Part of a small language model's weights.
Training: a variant of Adam for these matrices, 305M tokens.
Each number is 128 + 32 x the weight over its row's rms, rounded and kept within 0 to 255. Layers, rows and columns count from 0. Numbers have three digits each. The size before them is the row's rms in percent of the matrix's.

# down: layer 5 MLP down (transposed), 640x192, rms 0.0578, rows 352-387, columns 0-191
# up: layer 5 MLP up, 640x192, rms 0.0747, rows 353-388, columns 0-191
down352 092:133174136158070108105080185156103135107146127150134145183104129191155115083101130083131048120153147109146189113126182187129139156164201155093141156111218127123129105119158123083114173127111157124133160128088097126138134122131163108098109137138144146146141121170138086116089124105150108102136109173166070121117121115106026126112136106141162110171151138144107140125120184115121120122099063080128090136123133164104178156137150105072159147085192118199086155137196197197158117056162101158147112078157148141143154112186087149139124112108098085131169115136093148147103120095133136185
up353 091:115135134130152055136102123163122105127139157155098149184111128118182169155134129169174159124078105128105145145098156157183169063084103176202110092164096134066108166106124087110159100106071128113127093126180145117156103120148083151121127143168131131164145202078150124125169106155111118050134173105079124137131120111151134164138172183139163122142105083087092199122054136171062144091080128126159118145166176167121110199175155096163119189125127137112111164159110122085135105188079142124121116068148115106125081115124149130066169123134116084165103096148142139112157110103124087161
down353 093:066115128131139156126124106092104048164079119120171112142093143134105182203115169207127160133114128149129103100173144117121119133173158126120188125162118135107093120131110168097171183147180101131137149151145169140124153108093147100127181082154125114078162080123180115082140100086130159141102099104215109114139193158128169146143119121114123113053153143107153091152191083137085143141141077165128090162140091084172160110065132094103118057143176101100108108055111129164174189143161136163147160176099183097138182110154144135145139109121111139083134112080116094122112144115156157153
up354 110:100200134124136127060141099128182174187198104144082120153113150064104181124121099069125091124161135161102122114133144192128194164106126145095123132098172170074144119150127139151108161125135137119174063139112146084079082070090138113087077093122075080118167121134168117097160130112113151103101152129095076137180101074119136123096093151162120105148116094125131096150113124143113125082197069133125091081131085129065164113130144178168113167085112145104137101134070105096145068088096055157109105116141123137060132144115155155130127139087095108121140164173106141111207135110137140135
down354 100:142111126157183130111103106087119139128106115134131095125078135137105130102056124080161105117139138122092080129129116142127126134092081136124132103128101122107137096066077142159154134160093047113184125097181087134185125117107120064172123161149151128116088187110166132145029129060132122099204094145197143123126193139157055150112150123140082195109153150130134134167125127152140151101132199127084110169116124136154101090091060156157147077137135136110118120164177137133179171183170180068132099139135146168143149151132155086134137112108148103074195112177132163104115175126112131165
up355 091:158109155122156144108159115087099093106182091107079109163117119137134142114115131145100173114093178092066123113171138098134134163116162094055127131121172121148151175113118120107145203087120069159099141151070172105141154147114115127053098182142084115156092091189175142110135144099139146155096126183146084178143116172159125159146130131112123138139115193142119132052116136109161077110130117133095101162123172066117106064123194111132162114171170104070139137125164162142133107120165128061156114108110142123197122166108179113135076118164146163084135140098237086135080104101139133124
down355 092:135153106090112098131154142201142189117103172130136081167138097124133143126069123160147072170156087119134106109070126198114141094084140119170043160132113139117129116175154167115157071185143128115148111098170137111124124075142137127185190094113076126133147125072106129164166111102068086092159128116116164112141120095082119094082176103148101104113157141134133130205130114176124169147118128122094142171108108165145165168128122146133098144056102154179115133126106081106100154113087079173081100138134065116049159122139084151141147176139121118197155126126078198146154154158142145089
up356 082:104116115108062164162054155143156112114104168130129105130165131095179069146065135143120105162094146137084124106148116112102106152155063051108126162136129089099107202087094082133128082100076146092136165066069100135090114160138103122183131161138152093156104136083147179140115159146115152125115129126147168114144139152101115128129166130098173099129181107100136098137082115125113115105093153138055139118165118032046105140119150117186115154167162114176097131082169149102053160141133144132051166137111177115170117102105072092125123168177106155143147105113109133086112134159129128167
down356 094:135150128115141136120146151100102094112164101121113136123056108171130201132137146121110100124162092095135087102078135061098107143146183178107090081111115220100131104125140139103114175109209096153074103192095113141147102108099145172095176088130132202126135113182092079169142161085155149119110178139055120128126093128140127093152149150156154153113133120101089148134152187128107145070138119178165135162109118225175143149120099134064158146100118115120113148158113141136173100128100116110215131118094103091062125132108137151144162124092169093123100198154152129145096084105134165136
up357 086:126114117165121081164153146204110104094150234092108115203126126158167132171141133136105113129107146065173146123128172114139090095119118128204124161060145152115122078075105173075193050155145164128168151158112186090180182127164098157145107136076117177107131139085109140127171162127105108116088070114106137057084104115113114114124117111156139092126077159168159121170097152113146098186151116165146106103151157147137124133163099146123076088142093133139147143111143110118141182105134095163128177113119144100071108125173141102152111124076135180078115115105138171111159087106117108079
down357 101:127132099090120182155118125081180187154158063124158119120126146135177118143109152098129143164135086090112154117124086147132174153158155131105111109122111108165100136127128108130162160129119124141098118140134108133101160076103153123121126080174174121117111116166193139118083044138131095131153200090085113130126179148156123066051129156136116134211126132152130142037122127101148129080121126062115170000138162086120133172161094164126112127095171133138133156100145168092113057148116103169123095113170107139115170113166127165109089159166158124175153104118130096153123127115126093045
up358 081:103162129137111136150104131151101118091112160094120117199170166161099112157047178127136113186145086140170144115087153179128150171126113152132131133136126122163142206132135143113126148090096147037149150107095098115134132131093179079117132122093110157154117086060147143192039053117081119153082082134104130094183119064087113140085097131115126133152138169103210180118142104145076105118104119103116164127126142114116176146151093134166168130125127079178196117147143088092153135136159106156169062118127102166111168095107073164114143112099078128144112111090087156145109100156158146101
down358 093:147063160146140123119087056138182063175142145129076162097090110081111151122171115153094164118122121157114084143140095118121132111145107206146121121086176132071148164105084103108115123115140128155104166157127158151180156137133101107157179157128105144106123119159164079122140194129168090128191112102161123159108109123101087126125131107130133086075178103125145109135152195061125152112124116108137115111159146122182120099127133144101111114112060158088094104093074141156121011148096226133096148113124120096193106098096153069135157145175081126133118063138171103153166148124102141115
up359 085:121135124170165090146128148090136131146122201126061152142193150105154119155157193112143082148105103142138123077131108150044133185109096107096122139097160109162130190133103135141112131115133154093107151093116174139116119107116103151124143118165162178134106034126130105158114168126148160102099126157179154088165121165131102128134111134094181115100104138131074119137136108109142128190070158103079140156207163130126155116122106134122145037178128157153171094169105189108120203111140123121207178188148100166055107090124135150139168125141121179141101171078146094166083114092122152127
down359 101:119095107098066140123114119173125128190068091131146138134113121186126169097140126115145121127144062115124106144119110138143127159204202098155115096155085127073125100110138153066128137174125109134111130157110138104093103163093155139103163141089104123108127156156170184163131178115078118123125143149078086152116195118122139145178174085140082107133133116088166155112164178100121184110125103189156162128142114141216140108102130149125068160057128112168136150055130127099129044136136110112090080115160135078143082104082122085088103141130150109072090154153092186076145187148134119085
up360 088:128183146062146186092183121088135124174100171118176076148105124067136165056144139065162069165123123160171148155107144126153104124126116123188169138165113134120148091138127143176132098108131103184071156160148170116125181141159172124154100125108159135094073160088067189138159086168118158112119087076176122145087110100102129133070147133157120105119189048067100121170139149105104123153138123158176039127144095130107137154121147150125162173107101097123114074099124131107100168111165111214149137055125136134059121116124122138099137106156116118136114118133094146126111110151100147108
down360 103:147128152180129064140104081150099129139187093067116104125153158097131125103195148087076184098125194115120203123139133109110205094103167129116199135158124134136147150113169072117122148140120091065144092132094114085083171151100102112090178168175203134116142157167115103071149167130179126151079138189119105118122112108127088157144163107138160161094139098144103135076118128130117149139146118120153106095107146109126132161127099170132115109142161109087107108177139116103131033120189092188154115182131140154166116104170182107093131155123203133145133125139133082102099165063139102140
up361 090:069165127150151156152084116134209128119116129148172094134125133085179136198119150123134109164043136168139119172160132153182165123139154086120150125170083188117104153150165143134135126139081151137133100087080134139084166087122161096061133113172111136085137170110167185130123107159100097101114139159150127127118084124109134182118137142140089089134146106150107145162053168042103142091172135141047150157109172153122107181132157111105127110125153113167089113143098174200105140193069103122182047096112119089123098098113117124129153074145145177145144170114107121138181091126131127112
down361 090:097095183120124154172168162133104046095112043111126136132129142085145125178126092183128115134165115146100098102106070066091123163201209082078103119116147136131142121135104127112098122154135094122079099126124136136143184168107103126118113182176037133163140096147121125115125166110163184123117147058107111061119149113121103152153120207155168149159116118142110115137152076133128122151126109100192090165116077136188161029111102072186114106124119140136106118136145116082130200122158099164149141188085160098168126146159152161125130110125123094137097142139129121120138162101107110146
up362 097:095110094093065115163172118203186106132153072191115131148090124130097087120127108078113095094190110132089156136100086162109053107143101170141155136107179136132139161118116138133117072105082095100106124112187149162172099181098161125166106149217118114132133077099150155158148127161126145112128112138105127153116126101122149145091150153158127096137109160173132119189096152070095094135096113161125190125215110103109118120156139163116091122141132133116151083151118093141137147138083104140116147127106150186093157035137112150148099197120121121107163109107078208188148086121129064142
down362 086:169134141089128112113064190095091091134179168050206151103101137118095158091098115150143166057144132182132145121136141112086117150179122086107129148162115093122171124190079099079128106101153150143098122103176105127111117095162116147077142180097165153150202102096155110144172113109148124182101124149065144135130125120201146139124115107131101134070155122103120110114103132080145122185131211166152114144113137115177181131122093089127147124098114141178139128091176094129132131127118132076142109112151107133147109131104211093143088094157130112120061143113149055100145138164180049141
up363 082:136138143179133138130153093190124117146175171189110082151116101154125093128095137113127077120105081126154168120111062162179134120142147149158112117141141172066103111230096156136112113195066182130059175097084178134149153138128094136123113108127112143110135133110165109169125123130149113095165143124056127181080177097115077129120181122152127073113156125170141143190074159126087130067139106142162136119099173198122103120123144145057147070130136169141151179106113087109177148132142095090049180123151104112120111117161126126166139128101149168098114138124139154181123131090160149076
down363 097:069082087111144134157109194122142166114156076080136120102110090104091164116150083157159228132148125109128105169166149155093099116156143149142140126137091135097181128055089110115109147137178123070147146140193112190185127127099160142160142133173109129158122154124081120086136090150117130135122122111186127089144068163128177133136104106131124160175125136116119132088113116138141155138158127064115174095142102013146111109122132123242077182136162094076118143111142153131106122115140112104158128180119162152156147111158130103106114087137125121115130146128118136030103117166059092147
up364 083:182140092170135198108099164108115112087117101152104044161116150100157185141133161151106140127114160137117150084123129053201102101112062078129139173112160166126109080121097196139190135100110117077129152162084107139105117129121111147134129182191155081110072070139168131153113176119118056148123103138142119136115169145092095112080099106151099088143195105149155164138115105069149089064164093134075130132137125086130118167144108118127094141156087123130097114107218098134064174136170128119141132112086108149164076145198115143102149148090130173082137142117127149142133129162119125103
down364 098:116134145116144058141112131163123085094132078107173103196197125104098094132079184080121122120128085127114191116152116161067125146141155166187095087102140132178113162167144106145136077124162106149098151111147155127079074123147124120165188071077158133145166151165129157092141162145127127130116135145089144086099073124186159098137157167147115156174083109081114101096155120164144170195122146158170133162183115157114137088151144128122132135070165107147120101207103136149174092078127170177138141130093106114115180079046116136174122064148166085134119155156146084114176110127147115133
up365 089:050109114127013135162112173155117161139105188143153125102151164080143103144101109109072144205108111146086101179150063115124129134153129108096138145097119069149173120162128149104168084153080147062144151113163100147112158121129149108125106152129125088105134123084120165167175092116081099122157151121173158106170109092117168187101172120152169074144234151081131126195196115116094144173103182155105154130078111147063122107089149143095169107140150156142116086148151154121136158046100104146156153131095150157138125094148117152146106128138124154129142096126130115119167124121113178128
down365 097:053103136155208152122184078117156073114193140138113180165141132121108210073081106138153133087128144106136106135092160135152147103120161108139144086167094160081112164135107105164121158164079136215079149140084144132140099087161148132110100138134087093153123110176084069132141214147076124123140146066083083121096140112143141076118153110126085123092081153143105128073077153176140173093115117110143134073137141128160170099131117113184128088132116132089121183117147136099091157176087146104120098141173079125152123178158133124088141143140107156070190166141164166128119112119159133142
up366 078:115112129109052119136109078122108161142115149161134072116150063161135146182109109091155088139124141129144196102052146102110116076145148114129154140129188114119165166129133143102138097149126158080151159107138060116070157102079142133118076156070135145089119126167119116132164104103155107074175107195181068094095108110129121149092172112118183096122158152187104102176148109086159120132147138142145129165166175195133155175123147127124129116161149082151135113172157099148191160095085134133105213071147117089159072210155091110118123162087128142081107157130100157157117131104135169108
down366 099:105106141153175156091162161140140066145154131123152111093115187122129117128100102134117177121148089128140012152161115146140195144129087151110093106099060096151101114140087072139088183077117132218062106162145133092125120142160062118162116107189155133142099166116088188203133103135082122147121159121081172176147149116127115111189137192145147147109166176088160113112114139136154109143107113118134112131120141091087092092107169131138139110082085111125147115118105135114101134171127103094103087177142126203131166086124176191106096080159145128165084104142100096114080107159145126138
up367 083:143160122113130166125234224157145108160170129130127191138093172210127106122085116138092125121158148200091084137105164108130129203144167105115078105112127107127115117142176175143136145107228114152160123095121166108109131096170130144153108096141074175094105124168110096101136104085121120129076082167125091132212109117112149127122094164153087137107114180102136113153164152118168138111104156148154100119120056077111154161133085121127096138107180113125141140109097099139123177170150120121113081160113228139154123119162117151097146082128106091086143117102132133165144101181153107132
down367 093:115115123106129085139116099074170112153089144144154109025192126070086140151190121123148081110111128155147164138139093081171126111121160125130144181129166124084178111172130077097129074098056100106122173153122105128134140133138096125065182138082134099125134146126160152173098139127145081098189143144110171120153208128107103120125132093097149101167228072181093122107118114145096116119127141167096120134104192165125118113101138146171149122186118168130091135192076126105112074137064077088097150070111127100085146140130121123142139163190117141083126119142136146095095163122087121113
up368 116:104073107122133165197155189180125145163154135124075129150116109139188185112146148142126135072172130130136153184152162130128173162109115073101150100139115098152126142102145083125108080225072140107118126099154145153124091175122149139149116106126104141165125132145147168114138131164098105103057106120139156096082082164058134107133170159113147141135136121065086133103083122112122118137128170142141085116081143071055134138102112180131134130179112195127102144123133103070132152152070124151214097161128127186081110104100205146061102134107120097148076149134118155146179105071118143106
down368 103:075161179149116120139117168092155098126123134190142097152152138082152142162154081143128058132107063135079076125111130165107116098143133157159188139188125106140090119145113123144115100098160134130100098133104129089162085112080147081110158160142116129066162101142128133143153120135195149083117148134092136097101169111143058148086133143081154164103157072102107194138120205152110182140062168076087154141103122133143165095145115145106060094111106128198124089158129118138117175107139185137142162089145110080139083099098142150175100145149120126056121153175166182089115151157085062141
up369 114:042112139110107149131125179092139118183134144127122205141160125139132103099161149109151049130129129138068119091115103115091077124099069110158124142075169151136090119107130150154154134114138081122094110102121097133162119102143126124132117121172096149150094117093086117152109075188143188103153079109076107138137123111108124173130151156114070098167200126161090153127126155106157058086112072147146099103151128054062136116102132180158081122147168151104143125159093125136125196097165118108138087136074151185142128110119205153159127101100152151107131065144134154101072051136118193168
down369 101:080164143126155133080106146105165182146184112149153182142120055137104183127127117080163135083183127098126238134102148090167146148092168163146129104142050137133170099115093127108165091115156054073193068187147154147167112098073113062123154131075106108133139117123121133156146097156114189118162133158132068142139132163121098170131129138114136112118171091166143128117087106180115088139103075154065063121141180136125128097134143130154105102121104173124105127096127101093136100141123124111144116164124129126121210168129120112102136121108106162072119109167091093072179162151156125155
up370 129:079163057107161068076183176111115230087093100121136145143181102109093131142164088110074149146120121109122171146107115146166124108109115153091092116156121089107062127139119185171141127112134139112138119137104142160161136134057151119202092105151128132166117176099105157158091114147088079133099158168123103100163081166125167086085066135132106123102136105103099169115097152138058155122104113071119102090131030142098160187162103162171136130153167169096118154156112164114109136133136111117090147115073111090163101131121142142084080140085164152134118126147128112116121105045084103152
down370 112:162097140125112119097135128086153042167078132137150157138115092120101179165130113104131158127141142146101158115132179137099163063061135196149119147150169110173117147120093137152127108111098086129174081091141164227155154114088122096163184149082155172129164097118180111160157123154098105115134082142151142072113192112120175075138129174112157165066122127131182131133101145103140089087088114187096127098134096103161145123124132140118175145111194160132191143117134052119092105133093135158148105139091138108149169109113139104129126130164151183158131071031110145107123069120097137084
up371 095:084195094068141153133124151135081135087143164126120099140136160114109155149143098198126118175132124152191154084123113083190115135137144138227165072090114129141104128131160179214134106123139147123124153184105149151082112133149084194130119143125099116106130128176121160125147113129056075093148128081133102100111089086160093084092114125140098058159096086083152176107103154074145121181186181147151141141063114164095107148115167096120126124118114124140148147109162157073112140200035117096112121112139083087112134113110174129111146095114137123132150097139159118101189102131147130096
down371 101:160081136128102137121143091112170042097104096159107138115145140134072153086136134087115063129138138113097167108121136180064127117138130135110151126155127169127109124143163114133154118132143135161104103121140129150162148170125141056159205086111197041113174075129169092183087129127236111139163106164132118155146152147083130181194124179100137126179111100107140116165164093119182152143104104091118171101142116060168133157160104112083101162140156093124096125127116149151108109068117172099128108185137168078152119166185097092185106156157139135113139111133119150167089159079164152123
up372 090:122149102126129189087171119128128106142115182169143150158157196074124139139136162130083180135083134177128107076141132109132134133061070087112126130093087033146130164109082150203138049146143106119181121138119124142046118133112203142210135053158147149124120060131127112147146132173110117126099109126131119077156138140154116119098172138145141120132146153140120155118104165094091162172102106167073108133153167129110149138166140122086140056161142115129139137109197095138203145119108109144106194124109120131089106118096142165134154163157164157142188090145144133154109130149077189117
down372 101:116120188174110073113131067154147111138141096122117098153103082155122145141156105150157197079140131172138194092056125169151124146157169167120094145068148147135194123140126099140100164181112184129126150164138098124174107105055067088075172198086134099143133153108107151120135219135159124145129137120104114172088146186051094129145146106117097143106118134069168116109118074130129122122192108107168144074088125125100150136130088167160107143132163117108162102063094149116111126111141152130123104109127150136192165148136171119152099160061099100106115113190105128142147148076143090172
up373 109:148169175154088161083112175168108179142058088089155168145129142150143136139111128113180118145079126096101158143143189102118135116016132111150167106119160164136142136146140187104174088143159106116083111127122109126125081079078139143088124123123134136151192177103101143115180106157105156122091136165117149112124144162115155106101135133159177099145150097112175130143160137125144156117116079169129186135190111177158145030213105172152104154156121219167129075125135099087107117086075129133151131104154160139077135126107128143115176097089117068143180129124174139099164088143121149122
down373 089:107124097129151202176188188162144113138095132134152119122152139125128166156137145128073130084131156157179090110151114151128207149112094134130116154148121153122180131133153157088098150151125164188092041130123138077169081073116095137045162090124174095128125098130167114096150152128159151091135087093162095138151070175140164133137148128116166111200142174119189159101120108131152101094106128174158117134174105139089110133155112128195129119078050105085116165175088134118088161145113162149160132167165059116109177166121155081161077121149090132168124126138102129074139085118106117085
up374 109:131113116129133175156174092124109111164144128172143090177139137124116135129088082130128150113075126153157121142115129099122088103130166150168204109059081094139128144104183169099215089152107130133096120070133130140088119146118123155078100109123186134101172101071086125099071133173088156163093102115151038128146094108117121134108086155188113064151173137117174111092155103119147119115149071099171137136164119099177137131138116124140151163107123129087037111161053179153136114123111078129114172121105115110065133063092151151118154176136161146129148092124070144096150109099062117087
down374 098:127159173093138079152143115152157081087134113067144093140170090150089130152127148097080152135162170136213133073106089117165157132106123043125174055134141138129094168133112091144110125094134155158143190176164136150133156124116122129122165143123162115141141135136194156159099086116107119103119139149070134100128148142177066111109140149105120170105115157190152161113152174108106108119145118160176211094112106149138122095116149008119072150146118141089133145117116114090056124123120133077134184075117181145171105121122122149149109169140101071069099147091116156156132116119182175152
up375 137:141183088114160155120127141088086157145193114094147137141150132102158152148092122127180144152094141118115143123123153089120069102096100170112174142077103078116134100132110122114101137149181128141139152157081107118141136134134134130116088160142162118123138162142161105181147113136119149184040119098099072121158109135071118158118138192158146065101152158104145113135162170157129100117111097138087121154118134142095132112180063155108124124102191132181139064208115101113148147063176102120149108034117115154088137138122201137141208165092091092193174126110114180097133118154077198101
down375 117:121151093119142219123125101144132152134155110100149108197178129154183129110122156147157134123094138117142133090086154101116101131133119108168151142124108146112210133093148117117085165144146122129160180103124148099145122124180108093160164136063179068127120143172169137106169158124139126121112127110118105138183057177063133100069141116142184134103121133118157115135111143161120146128091104117104132122118172127151122139179104107155097108109159125169141078153150165146110158106125098159152138118146109137074098113074192145153182132120150110255184131123202156131159108158152149069
up376 089:158177139204142107129173180069140110052072113119093101157140142109156072115134154120084104102175107138058143117095112160129063162104148164133148138116115073127067143151125116114138104116148129080149133161174147165206151104113159146117095122128118114134103107129108198161076063150116156151153087148155170110159159076168184108140178163161115102099113155085080137150150158133127097183200089133117132175091115090116120088098058126175147138113140096104136095133100135121133169086133115159126093134169185183099148110134147129083166108115129066115080105097155164137116132144127179074
down376 090:120105166096141126142095099142122162119147118102158141103152129118232149097150117138147143138168106113124167178137160155142124126102117088198111181195141140151133135111106159089109113152128137121066120120115119149154117042114154118151146102087117154137158123134131094076144156118099124098106134113171128178135087130099128143165083083099093102139137143104123170123112093111105097100099061074164153097153163163142155096111089170102102089149091240159151179151105130163161034147107151125115135054156000099147128121091157112095112165125086119134128126137081141129102101107156110123
up377 082:149078160187191098161136123128140110177184125121155178141171161118155145125147168109148115159103071175092135137187204194059138084113053099147052107145121117084138140182128153113117118133153177156164138163157131103146207176135182108174133111147108185089113181060097103179121152163133102119106215124117113160181054121124082104125107132143131119156147111104095121156182153142146097119055113122169125144164153104128113174184104137152148159123155132185092087177074153122150123140116138119137178115145131108110113113153114117106117093111150158136118144100096122122156134102136127132
down377 096:096153125062078159129125135116110061162048128160125120127116072118110116164165114124094154121146126112125126136149076077205123187178174157118255101083142142126129147068104131130076173155103151114102141087068114098165124131124138136096086141164158127135116139183163148079142132088096169108113103115141138111031178130120138130108148137133119132096150156117149130141087038122111151110159160178104106101125125159141130128108150105088116110144095141066153158084204102129107129073169103143085104137066114126161158163096151099124174179136121100126133139127174139117088143107093125085
up378 115:130173144156217139111103092163179119139147144156091140144197135103083124110146155144125129095128121156137142084113082101120104125183137056204145088147122149122146110111115124160137181114154169171115064126129092098124150142135078156106095096125106137108154187093117127125112160063119087122084122156136129093110093115127180158136127149121177139153128190153096159151146193065187130105094053165158144086117122192107150135132117187119146132099151133143127135153117114126162153103116116163152096078115165121054101178089130145168059084084088130081158129127181140093194067095119160099
down378 105:138092141155059138142112136121105144091162133117127136037131136150100148145136095136127115178123132168143052156120141163150142135177085174110121130126109099144166128112150118080126081144141130103111110155162079106109134106179199132129144127140082166102108110142130129147092129113131204221159125116081147149096164218092094116131091152161125055105112198166082143109130071175146128160148162186077160096130151130163144122163113093125161127101129130114146157127168160109092145178163124086101122171136096159143165058168174101101118077116107124200140068136094147175084162133090159102
up379 085:181134087105162143136145138080104125164205051116097174139076103109074163139095125187082165089169074110047133112082083090163110093124176138169113143114106139139082072087111136114105106126161158199058084202140200141159110190104056175115127125139122088140131136174169153136166136102096134118112137116135154118103141116134093153115089140158137148139145174104203098082127123209122121118133113132124075147124100126125128088131123147100062123140115170062148148124091147132128091146120104051095093134096112074156128164122141135132136139142130088111146139124110149120115134088142090107
down379 100:154108128177125120140092092140169160137115152135121154127163120105134115143126155163194079146130165129148154118148137130080093153183065110125141075162144127168113107101136166135165127137129141033153108103136119068152145050142197053182116130095178074078135093118135129121177123134103114131154105161117106123162096123134162139120142086083134066155130114159118182165116116101103124165104138124114127218124169127090171168098099125093151175116146205112159188135168122119118172172069200119140163149184138103075112131141085171077067121082102155124080139100135144135160104096144158128
up380 090:142150123169180132067133107135129097099124112141121114128169096079135153129141163157085219122090150147134123139062133103159141082100108114107124164083093146045137126147136140117100114133057100150036171120094140085094086164158074093084108102142142151132141110182125100231169142141137184157124168115087151184094137122116074149134163116101151132117139142149124098101112160120072086106185125128118121132064186142146117139143073126196128150078133107130118176089139132148116144217148123124108083142191162163116159134179091137181094139134130151152143134086144091142153097094128117133
down380 096:116109129119083074114089147158095148120143109072166135105096151154112163152127120105155143137166092095119136126153100131070117147127156120150106169108118163158165158123166099128142123128188099096211112073170123123162125095117172134193135154142137128141104156068107160066146083130128120108201106164167111129123084122130134122113106111154131067145130111111149162166138050123149105145052103108135152099176082049161119096107128145009128084182156106166141112174098104142178114036116121189150148098176133121162103118154105177128122147139084159124080081104120130107110176117085139145
up381 114:086150109172134144133110173115091151099074104224096099135173116142142165101140060119171119070077167126124174108160146116123151159102141168153112151128090143115133132106145102162080162121123145169112137136132106154125113088118121036143119128149076098152164137135115123141135065150148118083086108040086137130158084199092166143124087124170136062177171078141101149151199188168152109109162128156156156108140107124137163153126103164097145226152133163128166126108135146176139118134119068113095123098106095158102107118134152170113126081116140124155112128119215173165125093120071131122
down381 099:145190169145166165127163104142228135141141113078105079183162111169108119193194153104058123074132117160073116120159113168118134130097127082114127112095139130151095124122140150144117134108172098118170108108080128156171139131099118110137179103118047126102167149134118122109110124096173204175193174171158092164088141090109108082127129144165215137138132106119093105149108139144162145124080113080105141148157150131137162170130094096158112143174159163126105133147109165121109134071134115145110066129112140121132087096103078117088188201075130155095089137098093148109109127194088142132
up382 092:162147127085153148158116080157127157147168160127079109120098176128191121138121085106135133150097097146073121135127167101102156116157108114161092092184140077122108096093157135143056103165197118066118052198105106120128127059096104114123099080092112077127139162103161120101088148163153110126080148171078167176124114183108137098123072127164104112146139137100111079115092178160135050102110164096121137141139148114095150067092164163136171124137094086135056204125127173136113084149099129109111103091143091158145094127133121145136079120133106097130180056087166148083104129128151159144
down382 102:149172107127096104123139138060117171097088163052141148167090104110121141154144133140149082097134120122139134108120129188116130161107119198105120150145145158118111132100130123162168154133075083181126142094167120134085168255112148089142066141110155143144182127116124117145163096132053139113145108056140101073147151116115086179122149159073134143154127124155134166146140065096132132131153108155126128152124121126073100249176053115150141151088158161139125121122109148092126153094173124081128151110100160121071143161109099102100181148113157154124080108166136115144113083102161127159
up383 109:096120134165138083093118143170127112180118152071158173143143236099124137123121128112105118105091170153098163107078101134174091150084089155093157147107166118115103119127165167117138102112136091146085153126174114090077113149161175108157138136171131102178086122097174115096179073177099138171085112138128091145102081101103134089107142193118185127164134085130122132146167128130165136112157092127072136077141139163156144091130129211151094120130104132112147161116108182142155178114055089139197119122161091154113146179144134162116119147093097076168130115187127132123055127080111205109
down383 102:092050116119104138090064137150114159101120114143110118157123160126186153094116174134148115122112158109118152148169133118138122180182133156121104057147089141161182174093141141165116102178162174072153141105108132073093136106185117126151126112027106132152130135097150075146135165121103150079109139095134113142146135154054113123120127122060142151119124081150163145131129100080163129100117148088190132027121152141150166124088150199107054094127116154138146099147127145175118115178133052130141113159149156087116101144179162069146135085123132135127142188172094088104141138175177139091
up384 113:128198110144135126152182130154138190174175138108132126145035180104147140178110143077084126113151081094112179152144139164160129080127141155168127128137125155156079132114100090166172068123174151120130077135110114166125159171112140169094107158154135095160108129113101133116122045108091098103152125140088118120144144097139160136126122130158173075166121192125062193114130132126098134089188136112074111132122090148148088113159103179106088195119098119135098152140056218153111175098165104091097196125112128121076092156168113148077147107137124108105163138162122099105147082073108130145
down384 120:097108183151154064161128116140117118157130117136165087133161115123079158188083157102126103127130117129132033156114140105134169138118104132146157062141081136109098142109102151086064133142085151106177114101170143128101066105129139117121179108138146049160153094141103066124162104105117124189146103117137115115150122125079171126133148129201088110185110139144129108094091170111123151128100183135089156186095124153095102176086067145118150219140149102183091190115145134093114122074161121156129115095095079148126129176039167137074101088148147110084093130097148129169154122145093136144
up385 100:134187149169131124114152167125136172124137088121133087165143143110089090082189126135091072113165155138131111170141152083152106171179147146130147081092127161184106154139135114164151187128135114071149162161121132120126155159148174121122087122115139141202121148106160132114094110122129144159095165182095144119170089162127130186141160168149163118234128086115182150096141178123123105106103089156113142158111099119124114072197132100119109204103143147131132154115099091121116136119168100105110119095110161114125186112158068164163187047098151067114165101088133197132173055101162157132
down385 093:138102126081147119139150100128138135129116122087127133099128117108104138114202146132157176175124115113140255148121145168119087161146112139129049058106144085144117119133093118136117114202122152088145156119126113131197130082111110153126185120106119157134129087105121108147159172157108095064121095113141162100135098126186122154127138159172111160108172122133114126124145133097107107147075121065126102116181156163095151133064114152109157066127101149101125135120184133168118073158083127080129086182124105097183185144139137137151086122146055208157136074141103200178150136105139181168
up386 089:110149114131131111096154170079137111068191106106141135159086140143111074132165108112107106111165136170107121152092099186108142182127104077107130181153091151148132063150182126162116126129171136102101131120163186124147126125149117171140108088202132120098101112142140153113186203107095125076111125097125122122136105171136112149133126157141194107152082081174127097180096146105147053102158078163105141107055108106076164150148079102141182116116144125047149105153118077146132148105170105105144106108147100156109164073154179135095076116148065147139166056090152128152113076115119092072
down386 097:108116182111110104150133098086120214157131114129104151071167168115072127081170099060149071164122134118141163086171115099126149090156167120138129128122157084071099123140140091110138060154151143125162117069118126178118130033116090163143081157059118108135114086121134108091113111131125121121096137155126129117121095109102144109130116114144141153121094125115085158091179148156139140155097121138118134146159176117169072143058088166136115121124149162141098130145155170141140157143094115175134090081139111086103030171178082107210171164208158129131200122141129094072119164119114104143
up387 086:161155190135153144116174135122100171159111064147127131130153115133138148128170157083164130135096129145094113126091189121136082134116110129135116100225140144020084120096143165080147078130159076173117152134184071110075186135157215086121128099128148104113150102039088103140130137154143136141099077131177106151087125122122128124134140122176156141138088204145108159177159135081163140131099064098091089149137171152159107076162084126138169159197106125151136119123133133157133185174180102119114112152147159153134093124160066107132118096094131143121133176080116128137135122154137143092
down387 092:145099087136076104150110084157136094175151184121183111128142111091103035096143101133167136147152074130120143112154134079123175155120129139115065151070119127182179140131200085158141164097123105072145101095091127091112102101144066167122121160174087148162123141184151129037093156125093124140177152109085158154110131128095119094102176123067104123124139129098164112123113153141101139118156220154114106166115103079095140170110150148108136101079170164108132131150118119129150077064157104180133150107122059145102206128145203127099158133132160128127117125131120085098078148093120133100
up388 085:141135123123176180097136188133095163132144124101076164150103204119107158115147157101150151140144122145109103073159152174164114174174138126152165065079144125136084147148091111216182160089136071185114153117200161128170117153137163119108139110170114104143122127126146179138159134159081140120120113047087126192146121169154139166120132141167102134140110131121117165108092114136099120099136102131110078084160133117103143191124138082147162123115094148075083125106125166119104126137166097113181054139118125119113158075072130123095135074138191175120043089052179119132097142106127100097